config.yaml
hidden_act: "swiglu"
beta1: 0.95
decay_shape: "linear"
Each number is 128 + 32 x the weight over its row's rms, rounded and kept within 0 to 255. Layers, rows and columns count from 0. Numbers have three digits each. The size before them is the row's rms in percent of the matrix's.

# layer 3 attention output, 256x512, rms 0.315, rows 55-109, columns 0-255
096:117109125117121103135111114144168120076173135095126059131067139163108118092143025160142130157089177102145152142092132097157147070066114146083101153096151171090134131136139058114149185112100105173129125116131108135098108196104114117059152146134199141093085146137105102161149119136130149136149099128176158147085127103085158123119087112153114118142117159116133105151062085144102093174128123146073126103115101120112138140139128133118127081136114111106137134119119137156081126160125120138116104154085145085140166150116149137136149050156143148118149139126155121171100201127119123134140155107164113143133125218148158134072113113160148134140131139168127123035111153181136160156068173124086120103112120104077072082165136061087121176170103054082130117094122202131121185158123147
100:160106134051129149159154104180137087113139164194108103145183090104155082158107070133137119168097123101105143109099110144073171121152121147115202193166110198144112155159120110103162111149119178137124130166134101085134079097153080155122167169195162100112118154187196160096044106167098145131127151122145118120127082140133138184138095206125117115195154058165177125168090128141113146112203115119168159162126149114132137183114121100065177134117097122113107139182096148145083101113136102110147109146135087150107161078100155108092158142094115116135131131106151137114120123129121139119112079141091099088129185094123099173116116136148118144159123060130151109119106128142100150119121088115126099121109081148113133115121115159122096112144110134105094172116146147127118180071083106
101:074098134122151155156168142130215143070169133112134135130091120106101127159083076108120138082140132132141160117108090106118111140086145094093133155126152127127148142162069107117111143118113103122138102087103138104182152103126138085189114089169136075151155124128194149096160161149128106151147172088113171078136135086080136080130140129106175116100134131118135153088083044095120154170128122115097167104138088116162132081127096084098067072153104123146142131161114158142123153101107131141112127035074117116116186106090129140138091082124075080159133117102170120097091102147100150130153124087163088149124115116152132137097090191079119100098139156110099078145157123101105107074137147103124111137080106103134170112090086154121181174125118147133175093131158120148097161138132125
098:159098068088176149105162065111122155104146118118083094128114106169148124121136135140104117145159126143128070101155134190171114141146102137136179165158106131106115155094077136134129111181156173161107137151105122080121116102095145159124101151163100115171110110169104114114135149094137112128089135150058154165142117136135149142125104119152167124122195074100162129114131172108149079120113081118176129135121113116160152133119120197149125132122070140175150138165107177164144129077125126128125113117113178175171108111126114186160106132155087129169101126135164121133177067161111146174138146090175128108106171053138124177162092113139106102142088124131214115107114111093077118154123186128085138138105122093112165138176188158091202103202156131135164105073110091095157163110065167
098:080141127127146102140100175144136180094107107117129095157109164118135107129157137115159113131100118127143124124126165123136109100082175166142146132093148110190137122157133097140111147149125130115105044152092110145112116131130143171120096152174115112121102086125149108124132151113110121144145165103123125123156146131113110077171129163125179145137176164164115152194149147089040193147078064142141131171128094101133128139124123161119121087069128151123106174117087149143129109090186099142079136100168147155156119160072112108121088129112178101121103156163045161178112080190178192118148142106174165126141116138167118115100122098141104148186139120133124059126149157125115087116148103148156120137108154120144156080101120165169145158198096113161151132100132126152111184098138102
103:073097110113100116078110134116114151088134144117160131176119075113142112136152173188135124089150085133132132123142161117183148133103118110190109098156165113110094117117147112106144142137108143093119131115149106115100158134136137158100118165070110089142123138106096106141179080137117157184130128104143080172125183130140145115076100118176174125116174122073097055155142165123165102133054121104143175134103135094120173101082145188154146114099081150167160131196111192200168128125138118122149100105130098136126144098144117120231110148182155088160137116061165141150092155172154147133093162116129110132092183109130155073104160117095185107133124195103152105108155088104157207110129184127149127179094091108095172145108161110080106138100092154125141154107148104114093110103119131
100:154151116112110120141170107170082157143095128154151129101110095077140159105118151112127170097125122173048152093151120099163131136119091112166117138132145146107155145108110125154090101114142113185141070160137077124142061140093107090118132175074143156099104177147114128119192113159136087132126113176098094138103019102112112153142122148136097103157130113096105127152114153115150046133151151065102129132145078151148132106149115173148103178111117135132130080100128125086134090095132124140146172134160103089085146103100139176102073132137077125156159117135057120128118111137183109103139108175130197156134111171121116177118138164101160166223123098085107072133164130166149105113152153121121135094151145088141112121118119152113134119120145132087138149161086128108143194134080147
102:060153158116113125118150112109130118144127163152119155054136099136122169148110121174143195187168101160162123105134123143092123096155142174183123105114163126106108132158083100141070113123132097131196139161104126116129097089130089083161105130156132095164070128135160120118145163146138116127152095134084145114126109096150146060056115164129114105154150127111097147107090150074145130115145142131085144091137118185133207123114168116098151148089088118083147123143102124138138098151083159158132134138101141167126171097172121052127141157148125128129169140129117116130120153126111139155136122195109103119108142101118045127115123096097110157124138122143157153186126020088135087175162114124102128136116130163132163118189151138159084081104155112170108116167139135182146124148160094
094:181125095114128152175142092122111148087138160137097074157119157140139131062142108191061143163137175151160118155073109107125074139141126109143072113106127138111125101110155106136173158150068151129104119136109091167146148116081122167113079080169109169173122122084117155109092113154116137107087170154186135101104106133110090179083136096188154111143114098075171120142109141101124217123089132117139073140167104164077133109107103113109105128136138100119139099113162111094099122095108138116109111166162134130131136116123121102125134127124129093103081151113145115101133145075084143113126079118142162148136145176108182132104132144123186112145135097137115135120174109083087110154200176114120119188141136140150184119088149170094117143073146134107123136119179095099128121096126133
099:110170025142180111089182120149092114124174114158159137099135129162113097139137141076104092133133176127086128151141221117117124150137109140132089068152097079167114129111130155155116080107190121099164179113155089114094117144114081118155098134098140103146139148094111114163156141154145139163069160117132079164121177180120121127165118104185058145140051103158140142143117105086160077128123111124164143162092106132107145114106116119135138115128136101148174153109141158177213140145131110156106109162151126183137136120117116111117118152145111110135132147108120108134127109149136098167116169111190136131135119138141087096102148094121114107141119125112131116157135123107145127106151106103158092151125083155112163141126144135159183112126162121151182211120130083121154134113128183
096:164133131134184124117157119121127131158078045128129101153068139178134058083093133125100111103112162091116082111160132140128132111120105124100146105091154092102139138086107103137097111121123085152148115160136101103162129145120118121093153149100130155176159152113123182148155065100161084121085194126098148130080148120097092109163120116112176120115116128147139150165131136185132155151081122174151122151135144142140116168125111086106180113133187149139198103119145132094120155111149092151105139178105137113128128184117097085131156172122154107100112115121152101088131131122136147104166167141146136119147132140135149142106080108087197112111123149181151183126158115104157117148140093118123138186121179161117168152124095139125144122071116157081168196156138177078114127142095112
106:174146120119143126136148106112162104146154109145086093125136130083117146166121107177086160158125109108118116103114163109105121105085145154126104122137133173070136165147080107116165134098125119120102137150154128099147140129169136158087108158156144174122130102135151133153140101146178111095176139092125114154121090121127146086120165155142145150165138148132158080122109132132090138081150104098108128148172122121082117150098081112067194179122140113172119184130131150120145114131071142143175099141116151106116133163054197111155137120164135138109092104134202092149111066139138130088170125112139145167100089115182119112171202116128158118138086088181098102110101124124195090106066134140162116092070132125114079112070143065077108102112121170168075144118094119124143131129113084
092:081157142087148104153100162145153078088105149121159074139116130142115158091152127213157129163172178110145143098080053164119117169157131111078156105127161111132087106153117114138175102119127086191121154094122147114105095112142162165179126161113095127136203156120150121125096132083187111209146066124121143130154094123170111136095135128121133110133082134157135132125127158160098086143113128132144151056143116134079156138104139184148129130099127197159135108123115159157151132152171115141073141166151164062166129163113103116198148097116095117126115137126144163102198166159099123143145167149140097145153115076160158167129154069048146150079146068168136088125129176156143095146181148114146139125133112088093148144153123144131129127149132180104090162145120062073206090125140168
101:155137134152123150097143112100136127144172141084109095126075109191100111135159076179159166156192152142152122159120154120120097146138099146143147155105118184164179113125148150140130162075095179133123109101081151085110172125127139119139077149150186095146123148142119161070179175106086148111120116146137091119126128122100119144096141153098141121136157147121136132122154138157115143122110101136114104118128148109076072128100116085139086100139122127222135116118135134136120161127151137134111105176121127116151148092116096089167154156141112091112085111131181119123116114167121143113121137095157168165102156093132083140090155163137124155190054061130115099131110140136142140096120123119123083130105121145125105115151164101109116164092153117145052114085067135102139144113147162
098:170107129135150149088102134155072099093135138146175137181091175085081143114117100141144124123135179143090144167138061085137133121097174107153172100138151127162130103125157142107147125066120108138133124063169127168089118117153101129102174142159076079161142184067171116168132116083121080140129159124115124132122166139143166114183166106136062184121119118098167140128154152087083127148179119125126125159124133165172140128155136149145158103150128114125139134153098130076152163086114114148116139132153078190151117151053059131123144108124123081112104174140108115105102126085163149115129164114124123154126140147155149151076127132143122156126013150159127154135118097166154102121102128118159054132042130099117152138133113130128096109156149175173113077136160145082140135143134123
100:134149151119074081113144104126133103143139100155113138145134154070147114141156145085080088110116154162128077131135066132077062061105143171173077075124128126115159121028175134122125108185095127089167130083148130141116147112117133147168114106124128187097127087137116126131101120122133101159198122123109114139107132147106126116107155163136124144147199133114160114147119163097068164111146153133109092120112162107141120118207152118108182131151123105126133139140157097156101115156131105104117157122073124125152150150148102117093153056143182179161025166125097147155132148139122130134147173161119115114088120157165138079117089111136132095121099081110087211143107160163146111115114210124176120164162132190095088189138075097129220190105047139137100157130138108170154174141153164
098:074120128156161129070111124095149150154099153147113185078176134155144102080178096132138090109133134181141089116145119146138138148167126203153146138119116128061091086142145137111112121115126132132110193120103143139094201091144127126119139096104152097138066133158179189089145134117173119135089081083155128121107133087151165074131116111155122124159103093129126152128076127153119140104080127140141126178138135128144097064121126121132141146103100110110065096144146095137134102095147122106138149091139146118120107165132116135080079096149170112149129124111157108143140148076140116180126164110142184173143115171143112092166101136176075117095127133128122129130085099134114074104111112141113161153098157181165153139137125076076092144159160073176151157074121139138166134111131125
098:160097193131135111169145196124175142158175120135101077165101108108141144166153131110186184150098161157122120134132056096132108121177109166103127046142116152136125162125079152125146108116187166159102114134159107134117075143084116141155090141129124119122082125154109157077120087131085101073150100098128151132198152149090124155070229108121141060159138119139105117075091129084134162143106139150142141055119134158188085115118135124147153204097118151147094129128137145154065121139201096077098131124115120121145099186073045151153080098081118143100101084124147173116206128154081107145170162137148097118181133083151116193188131111099110163131127107155127106128144169129130148163102114170140184116117100112135197155137170163038135108128125104175134147117134138168147128081158128
105:166119111115063168126150114094133139118089135157161165140081103114122188169150126121141120112142085112146150111118098127176135165185071104146146118125110124170104114134105128120131137130205153136129123115192186124169107174068101164167106154175127065065069141151119086111083160170155119135111145151142139100142115150134119074110163091085154102093105118138109152139140122132154150129128120141121083136090140181112080092096132108044119112100141091107091114094098167168133118109117179133137150144136115127132153162140110127154118114127080125091090145061163144122084110163186044193123094152178084181114109126131127113161157112133088181143124109116164141151187099129123138128131121126158134123167131134129154134158134147162130140128198174131111154149160092135110072152220135
099:132160112100125130106142115174116088119096105139103101143163140168134162095153102114124138116125130125156107199119112105122125129131148161117153137103119129080145128170134060172124114154102137087135161162137084086101132148178124169043085196124142108091111122116160170109081133119099135104184110127195113181096151145149142090155105146064101140118136129125145111131141116153144159089106116105176102155125142165048089080105173146158123161122199083116130174146125019106131111148141134120161073141157077192140097097094098152122126105174114160107106103216082204099168139110162159103091141079152183121074108156073236116149128110105089179162092132063156102141163117092114157077093132140157152114154125100132103123105098144123104180119130117110111081126171113084104173176164106
103:102135140122148086096129163147090139114153118172172086115155157105121103130108049156054184112124143079051120136149118116091156130135102125056144114166147149169103124139178122125127109089129147144109132157146130135072128113147166094106163143162116102142170152104135092189158159135129161170170130151092055147147161105086142053107139138142121134135090124189097120107113110143141152132164143079120113070104131149151108128094161120109122086105126160151119126102115169117084101121119132166104118135121113101179117105112115114110148112090125165112184132086118112116137108129106078134157148090157088097135110087114116145154132186138075120162134063124125147136092090160076118172114098121087098093123129155117141125157148151074178140079142159201102149091139103132179126129113110
098:118150095094059110092093168149166111082132149121127158146094134167068120119133095153148133114191134085100098158109197107154113117115118140161143106095168152086151186135096156141128124095103099138178136150168084147126123105102126112140052135093098116105137084062114106087145115106171155136144143147103125065144169145146193079138142104134087130118102093131146136147124135154101107131114118169127136150063115098194141092174126157113068126113145135161129123117157111156133147175131153187068137147156124142126165114110082123211161101099050176150131185104173115110109137181106109200096147099095092142178096105114165114120100135103164154089134165062156130113143147115095190180105182143100089099129154136075107163170108161169126146104104169116157136104154130139192101162126140
094:161113164121090151128130127143152070170126073098068154104150122108121154113163135158146112130154148158169068208117161092190183117130092179127072131086104099145146155158159124136146105136141126107162121165071183095125145123149138149146110091148134133091121150109143148117133165104190152103137181075144219143152143133135109136152157089118096162160124170102100119155114088125116083161122114105126120127078080173182106101169146125124113094089073176116131153116112114088135161176115099110110104112116115198092093138112148111127116131164136171082134134085105144103169137179118100182136126184149164123133144118140140091163162077187118099169136115133106120102121083134160130114092122118176163144139100106134119155121121115116181083087141095116178120124156069198122168079123111
097:164124126161134104176136148097131185120174097126107139107129147102143105078154144095164094163102116164101153126143091102122157124133117120163126164126189086078158132127124140083167117111094132190121115145087129171151187144139134162080092105122163179155169112144114116115098118182130105122142090084077113186144142159168163150112165136141145086164137079120121097102129154127084138130132122087083120129193146148094091119090091154078136114107156154129146134128162181114093087152070091177138129176124081140160165121110093126142127129129097160111133128108156103104104175103149069151158159133132137167107115166097120164189108112121112125188099125127175109136187087130078143104142108073083124108152151087145126140162120129098149158050129106128122146087186100091126179178119168
103:095123157177136091109132137123134105141101163101122111146127112178166116142098119178104145125124193159165141146123103070127148140129154094125123098075083115132127080113130085152129108139118108123147122071131099147164141158060115102089120172109158162093065166113127090107107145131140129113121053118117207142099115133138124144061157108179119137160123120133080099112098166087151113158100133082062156086134222167127090175201081132107113159167178155163153047117114116135135168124058114150154083082095120141178095132154167173214156109115124062143101126163158092128130138108186124135170139117100151112129137076097096188160113092138188114098126141097184101134096125105121089129139116099070128103114142208130092094081162068130130115102141158198083168088167147113201107121145086
095:107080074089173132135165098153135129140079140185167155145102132133150124132142090106130166106141138103132123105106066081127115103176148140163144095147124127136151158099110155118159105164104131112093082085082174108168081167144121130119109099139149107119126160138162160198152149096171130143153140134135187161116195148173132145114151178141174072129154108116092168176059227119155123121157145134097108112123152148137160095107150107114173116142132203088093121139135100129060122112183137108155108129087165100138106105110102099105140101111115127094088093102145125136129152169105122154129118155196089097124150126128142164161143129096160160189140137186135119128127126157151106157103067143143122174104061153135159097096149167096144170144104077084100067119167159143058114098139122
103:114073140128116103100106124113117098163085129097110121109100137176106097088196109173078056147152163129172128129108105158205154129147144149172114096117160148148091106134145101083133096141157159065166122128127143116143181081054122161162109076145120108079069176139131111096119134129124171103085114173185130117126151152163138144160094086170127088103095169113103082107131107158123165131165098178113136143130081087216142115138083130058164085111107161103125084162113127134137186107080090152158143124146152121110148120150154092116171089117108146135128125124118144074082123106131134167161125208136103153097101093100132099141121093170102113114126099108157141136129111156109104111181150131185155147153140131172119073134090100174137121134116090181158171141131054162124102137167122
103:162132107117105099140163119129120107076101144077160074125100055138130119092174129140136096176113116172085178122127135088142146096088153131147121168140146148140159069113172108114110145126117165143105130103132129108084170091080092105104112108118147093073071134059135107146112127141112134153148093122161106140113179138121148102127147146096134084115196129110156130153141077145105093113074102127164143136156137076069107142115124126125129144193131094127082179139139175107082121155104123122130147134151144122153051159092113144067136133142163124162152098132159125146108143137103135133093116120121112108163164151129112096133095157127099118179138117153137129133159174181081116149165131083152155154050112078118136117068121137141092112121153124126085111124109136173122170150151204
097:216105134118095076186126131141102184138124095052109088140144155119137113154184100097083111125154106115129158078107100107119121141117166119159102121141066114121156127095090124096098122124147133185096141146102153124136143141145140079121188104144092176172112110177073123154145093092152169105051133131132120161155099116119115128144105122183176154136143147103123138152116104116070152125120161129144124078146103130111134152086099155128084080073134102159061114140099220165100120076128163126177109091146179170123129109103152160098143109121125096117082145151135124160054098089186094076095097123166117145136122082130112108105117145055100133135125082098132166110101147109129132155148192145078153093087135137153183153124134130129163122180169122115083122149139090128101086141150142
099:159142132133153089108137104135052134183148077071165169140087163087108112146137073149140171159152133127125153088163043109100092091136176100146163137134103160123125096078087135092119095105156110109142137112142104122077110121071109146112203149139098128148155162107106076174116141104128126177143136114146173088072178112090152144122142117133120069130166127146159154147118136129117141067110142127113098129170097153146134147138156124157123161139137133077157113130123096138127150154094125126184099143097142098095073100103196126126081077111138142189095164125083132094109097119147095106103159159125091121147090174078153157087076158112136128149142160152108147114136148170111160141127136085117127111092136135123065142148161116115177135134170134086149122145111161172135090100137160
095:077147144093129086098105147094165111122142108147136180119100156113127142102106219097146178083186106123040118168147178165124117120104078184101162108157113137125168190065149078136107071166108127172087120071086099186107164109151205124113101113130193154157126121101145102144147079180217087151087118140085099147141119082143148154114144132118066091131190158149079124108084135159096182159109142079120120092144172120146139124128097155089061167121153131153155121138093157071086112115119112100156077121163095114154184144126143226096154089132094140155151147128154113142113129148142137124112115108137126121122133106112081111107101123116139151109126155143079096122190166100095140150080134144086118113096148087101103131156109140150126136075132114109112110143110084049131136114117138
101:123087128108131158080130150119130123075099127143165099190104149125138123187182100079108131083072110153085142100124113114158123139204110122079117118119092110111188093159128162119095129072130093149150085151166116129131126132106073083111081115087176086100146176128126130168116127128126149120158167142106136133126151087077142054149102113135120143145129122137097129158127052124100108098129093150158109144111127091097166150116120213090122098114122107078158156133132147088140095117081099115121115160137110174124151096113118128124139165120154151091181191086137122139176130119104105141107164140125157140132088135150093135135159051118108107087124138136186128129126097105153080172142151139178114083168151096125142152133128148120136128151158140127172162087114086180135147143101191
100:143138101155110155092098139171063106091085118115088121147158075081102129110104088115072107111139030204167133172104118117075113132089101157186090123166102174154122110175107199177121143076168126158121117160140138181091119097140104167112185205099087131138101130118157147078113125090149158119179139106154101148121102155149115129155109140074173133123142101062115173117124158082078162085151189106120115116092159079116107109126102077102110152122141098163096081062082154127112123142146174117158165146125094100087112131128119144166154151112145123163164120142128111149101169103115118111089125147126175152178119111126142095157124157124147099131143136114166159187138191147108112151142152100110156209109151141109153116113103175124133170091157155128141120132081146151139140148128163
104:080118083156104155136156087146124154071137126099186116119100130171106173102111115133160086120200126128149131165119100155083140084124158121121141141117107168098094129188161122083126141164078048188100163108172103134138103111134147115154120112098152129143125134124133146055141147170126135167118098139139118130147104142153114074071126135126127143130115108076154165187137175159136145140109093138117143092173137121118064048083109111129076143162140116171104145134084144053085147112147083149099106128107174144139153093118145138125136118149076075128122135081120126125155147130141154094165148142113059189155154117123079126149162114145147164127113147072135148103082071127070095169104125119061134144131169173093145134027161128095142066155161126139123111150144120118140155113126105
099:157124072085149148152126169156124127160128135112118112090129130167118117124086116108128099154133126119161189083120110078126126115128116125142135129166122122098150151107118203136128137063129104123100121105125175077126113126142164111083149142121146142148115138100161092138122160128160112073116095114143126127126205124128154115123128173115108091171175150146138139111116167158150101138155144114054156100135126162131131122144083113114135146101152196174150137126151115187120142061116175161105107112091121121132134129097149116134153165123144161158130096178119055167108182115151123122119162115154106182186092128130076123199117140070166072115154092138146112147110176141138111152100147184102141104085125127157151150174085145123161159190120142115099127113109119098144111133103171
099:114138125147137090111133198186121135133140115108079115190151107144094054161153149120088120157128130103156151143125113186068093118164166082098103066144193118146125147050102147127130074162148121136099094102114168106106133148144161130119086196140078127175129110148044101160133164168104118135108120166121107195155128129198192166126104109189141116049160097165143172145124065130129128088134103132111116137188146096111147135127087163126093139105161175096110089137171141099114185175139128123171157129169135085108112128153126180104142168133148134128083080105135140150134105170113107104125115178117099101091150076095118082187165106108111136181109051115093119078118130142135108167110128198113187135067134126162116153129162077139103158070145109146136104124105129156124067085115131
096:083168144145112188161102138128108160173122159141177131106127128125167150108176152158147064120110189150096120137175112128131105106177126087125101159127068092093117155120133174132116134169130139141125105132129104135150066151094141131136098100170165161132097095155121121145128142106161119143174141121148140150126092117137128066136142149138140142187151134142146124161077134112149071151136161083145121097116119100122136159126187120125105128144146138129104144089081087083161096167143103139113178165094145136078115144119144163108086147173161100117143124131127109127147132113124099144117105105142136143068135089112129077106107076131106140079129114146127155168102121101183127164121127148087164181108095160098126158136084118174175125122202183062100164145119060190098142138203156
099:132121112159188117139143083148143149126148160113146108163137127139142138173133108123107146115114141115098177160143199141083133097130213113211114135149132143074130092149155142116145130165121165123135124162112127081172146133100112170164133129064152144154118106154061139116146086117119128178123123116131118173160111192148102143140157113120143101141130108158111077115154140125103121144113109087127095152109111148166098068146172091120119101070088159150091115145074118172093092091151109130129067126186174134092102142103119111105106151111138156073112179144153151148138058175159108171136138140124089100140168094059118157202120143118094141170136126160149131162129142107153134144133032139116195102135185110142147138138160158159038147129103147065117080103161130109120078075156151
098:175185131165160160147123122120158122139177116160105104108119114161141126142151154132125113142129138153113124093100184119149099098130168122111124148103107112159109183132118194123131117155176119117141176140135176135188158144124121130137161111088086160146148133133122113094147140157098115130095100151137127127092101126134140140129152158150113104074101102150175095147108066104118153142118114120130104119068154106152137066151124149175095107119130118154113126100113138180056101155132191159135128114135130148147111117145131112098116087158165155101079187184141131125122139141081111108108080072097129135106124169128096109141104164126195166123089158146125149115124103081129118135120152123085159090084115187124110146142170063184072081071062157117160124109208171122114106210125124
107:151144134104114109161114153128147116150085151142145139139135124104174149133119224132088125083088139117089086146134117098107122139149071082137153115100137175139176147151142132121090078178142113107145138117097123125131121107175144106088060090124070113089120141137151098096105148131141128134120087123093134107169054115155115118169144187156186141149125110122108151117148097113158128156108150122114150050123135145106172189145135083123144108156082100073143135126116108149180116129122107147133119108120130119138132171121130225109153108112095144120146093165209163123124171078116180186090117142120117112125154143115161145161112120132108094122115139118093108066124136145148080096108134093121124161162115128118120167132118123050160164081061187165095113138137134148162148220131116
093:153134126103173113133124113172114087132121110163100134105074145121142153161113138134147129145119142146111155156116157110117090100110122147089120126146095057143093130127155110158162120122148183175140126162185140157174116111082114132094080170146176140104168122073132125148088143128101167141201120112146120099128135141130120138148169123146084089111135138164154134064107124075102120159112149147165112181122159158154164115121115176081149111117103089172136140162153130113112124165079187061127149142173108177145107192099085106139132056193110153149063136136213133145168114115136116141099086123106128116149145168166145142135103143124103130113100162160130136193174130134123130194114133102072088124122102101144166094140148138110169125127164066095158127164129137125133164105154195
105:161183125108147152068115101126102136103109134137116111191114141081052139110094133122158088109138125212162075118093125102110107140130113113105163155101119137124132111139125150096116089152141138106147171116120143141141111099140132104102148124090090098141167146136123134126111180145128061168132106151094158131134133105134168108185129090084138183153121125096178084150116093115137129086075086123101105128095073137127099155153144136139147144111169166117155087125159190126125151105139123114133149158067134105129082112075135145110063130127111153111102111111152121117169115136126078134129129069075141090182090157118153203128121158133095118107094148093135148145095140099146207158132114158135135115129105053115124169145177096143154156096119157084127129106108150183080099107164100
097:130082138095113093098157160040127117156087178148118114129094143114130141127124064138178120134124115131099157127140073090159155083095048125166184111140123123105104144096118100137133156164106138144134120094052138117147153169089100106123075127096119173073118117156121149106172081190148126132121175124166089161120140150157188175219135113181118095119123103111164160111122102097097099098179166101113126168110134113140106167142088147155137150110198078144076095120099150106165081152101116131171146145080135232204132115111089128091131116137154108115095142100152138143151145103111159134156126083132185144134129125132089093114099133164069120156079156104194075132162141107129067147161077104069159116120146194108162112097158135154152178110168111107187157134154139094125193140138099
106:126113112145114150117155119078104093106185096148152115165106180097165132172138154116144083134152134146079128132198182153128076141138079142199112131129134126153150144154146174089147124168136051176162116169110143114091139108112183115092092139138148095109108062120128081128124140156134094120094144107100097179123149200106073147119156156110149130161115181139147110139157146111163162149084098153135086163154115123121158079114051135141155137164120130109133154114078135122130118088112146092138130137165132148115168134140140156119095145115105119155139085159169064186103102145171165136070181109158130166156104121130071092205152144106094120150137102127062148133108114116188126130106162106100100141142132127157151108087144127109080107145121084125138120048151127159124097130182136
096:137105091094120201113138116163090107161098144183139126144150126122127140087132150113157085120135149101085148092152167152143154141214192111139106161121129091136119129134127149089127105136123174122099055166108081129086120113166100114155148141127119055195083174176178134076083119111068131133151138125135127093100168123094087114127163125101085141145089118145092105104170149131133133105170168137130155145110097112101130060089121130121072237128139109188119168136129085141182117171173162115121093183138125128131130113122163104200135094046139135091125115123144144071143132164084153132152105135138136117126129141129102110075133147114129183119160151125054064159087146108158196136047102139170095103111112125109102075133158199142117114130094111178156099125167116106131079101076140
105:139133158112108119166109154176127185174109111148086114106132126109120119106138138122102150200072076103146126176132183106141135121067161139146165100139151072134166144164112133106130081085132103114121076096107148137167130094122112155135123099143127094129132128099164150133083089139147138159151118104099139158165193126107118129168134172145089158170074127158142140170130122082148121154097116135097110096132164181119105126101161139132085127127126099102113144178078121131078197105085062141151071125152175140084157140094164130084149087132151157136204135152174147124124202119093115126091132112186137165187140139133096113096146119163119114101174152163112132119148128115082143085149135150143165112151138126075149137150094078138052115128138147126067156225121141105103129146126151
101:144120177110101116117109180142139124080118148149114119165097136116098138114158091106121144129088134154080181150084176133121104146164102075123153137135128100146203109157106146126096137077160146126155117165126103153123127129131162138131143088165126097153071098127150127134130140123170144150105166175128128137120076145150121100096121183152171107117122114173111122137112146165106133137144083154146127137155109131136141124135180049151100146182145097180108152149130100139162077157179129134140135135150129102111143099082145206077110124149128110140174113099125193081156176134090143145108099208106129161141216136165152120132124146084164138099151098109157095132084153174091151109173135147169114141142145183129084109154119152096089155091085148144106182161147121114170066173132161
105:192101156175129157160134150170164102093115083167111105125101119139083090099132129126178080178128116149118108107137146134082124075077116117115157087112077137056144084107088074137171123135129112138114118122165130138176157110144120149153116146115143122159162114158122171113125155136086133134094090138165129134159130118181150126103166091152205105146085094121163112141098168120107131109108153122128165183077141146120082097109154126147137144152105131201147099166175160106170118110114113135138101109098098105149108141143084120116078172137068119135139067116140163124158156134106102095134151142156155101150124144102131075134135141120142100082130065115096115196135124094106065113114239140151182182109125131132139104088099104101095131082121093162106083117031105142080125116126114
094:106150196113133085117075128125154104170121106139140164115154108102126128095098157110134104162074062073135137112142105111146116127096117104137125166151148102069104098104125148075097178079119168119124127104090142147111175116159114142084156105093195146167102147159125123116115100120107151162129152106109103129132154143198147092080113149152129111164106206153109150162130097183089134071138136136100120129122125066142155133171103110119124090082122138165110111087124135097133156118130116159137150185138152133139123133145125085123145120135146117093118130143122071132091114213142088150146124163154113107111156126130132133146165072133137126131083105127195094159142140152116145123171090106126132091123091138149147080194135141159149155110152116110124150122156141160105114141139157
099:118100085122107127118181118083149128123124102138148127071145072113132127113115181072134176130121101116150118090127111070209140087090171118120112170128146127154136147160197183118118183127151146108140143144142165135148122144131072124093138072128098163132162137165099150127168146114120083087101104110072139123137146185137107104126091118127133106109129107108097099121165117110059117087154140123100149182152091147157133135154174127172148148119127081123131107100075178092169095124128148122128070136140116175134141068117116120125159144078130151151106135122149171070130110136137137085113171079107175123158181129121130171155113135135107188161153133169118143158100122136097158118117163125127148149108141161161109188120124147169095115055061172158154105146131136172128086160127097
102:158077166079064139134104173167139130179143136114149131103083127190117075131144150108110101111090150093177169123162144099111135201129096144141159113111081133154074110139081089172166130105108115123168125091126189142114167097080082096147105086166200080148128115112155084151131180069129113070098130151191180124133115133137130096158138162163108161135135149104168142132176148145132096149165112173177130148143192098112176140122124115163106160151171116179109149176160112167143164072154131092138107136098100169157137151087098107117116157138084118067132116146176051103075102136158116108114101141077206131212156082146130181143093120108109104143107110139131150157173175152137102078116188175168177116154166193129165178115084093144098099144097086196089099108161159110092101134170222
094:098109103132129114147108144105137121149161134146143105174128088135133162173147100109094083165159102088105072114145097175145130133156105148086118126120241115106132132147132156154040169131142093160161105172104160144117094125114122164139095124131111141095204102085148107111140127087091102152146143132121102170110141103119110148106142129090135158134172115138093121143108123122185089197110131144116135129118150121176162189130135135125093112093161111166167121126152084111085156164125071131080075119075130128165129114122141113121150122089162166137146137177113113192112091147135079156150145080167167091107112120161108145082136089138140150175067081114125151163123137165105155133124121136108109089119149120147078133178151187093123126118111134159161094099164181172159158125133100
097:088104123163148126080108114119134117143132118152115160114155141137064183095151110130131122097093129113154096144115080100140088130128091085139136127136164145115125137148121221140080098141146160122172120108122095123112068153093142117146081138116131139126121137153141115113151126180087105207175167131109139128120124138113098118109097083072154106154101134096144128102126126133120078149162207099135115154113179136043140186138141133090092165125135109053124138150079089129168111097098151153148169159140075136151117185066091106159178057128085088130082148084199112072159070129091169109102153113168132084136185124106114115140095089146168145120186090145113101171110123127113099146098046136081149167139120186096092158187143130115165143115139136140125153131146114128087148152091123
102:080107138140095088133123153099118114182163103077128153062111126148165107172110158163080122128106145131141088143124150114147053169121122157064205104083094157094122126112121120148047150108135103158168154111165139214117129127093152153112118083157124185076115121135216152086121124127127189113140142107126145128095129098145155146119111117124138141112093124168111085121162115154124154125169163151131177147059178133134099146124145134135081114143130100185092161108152044087130167125106130192112096134123153094171113069148174135101143099081152126121093137176082178127106162142171124122108062150137134079074120129140202092149130116143176208146076118064124145097135155182078122068133173117156113083163110207120126122122077099129146207102123090149128144141115129161165115115068177
100:140106131054138087187140155178190110123128118116100125117111135121101114143176164132165105058169088072073103100064159130095129118131126174114154103109162179090181125118117116123133121129087111100168143092159161101134128154117124138147097162114151080151146175111155160139141075158132158141111094146180143080131118145116089099146148113097111070125116132147100098093122078165097116140142150121118130134183159134097126148094135102118117068166114086143159138140085074117134157113101125145145144188117125125086109147196169105131048131076172106110136107138100105177117067163120140122121142138098153152157136097130106170111052130131138120149170147103095147125146164149172126136151151116162110154134144114169167141102110129152171131162151139067131128139102189148118137094148143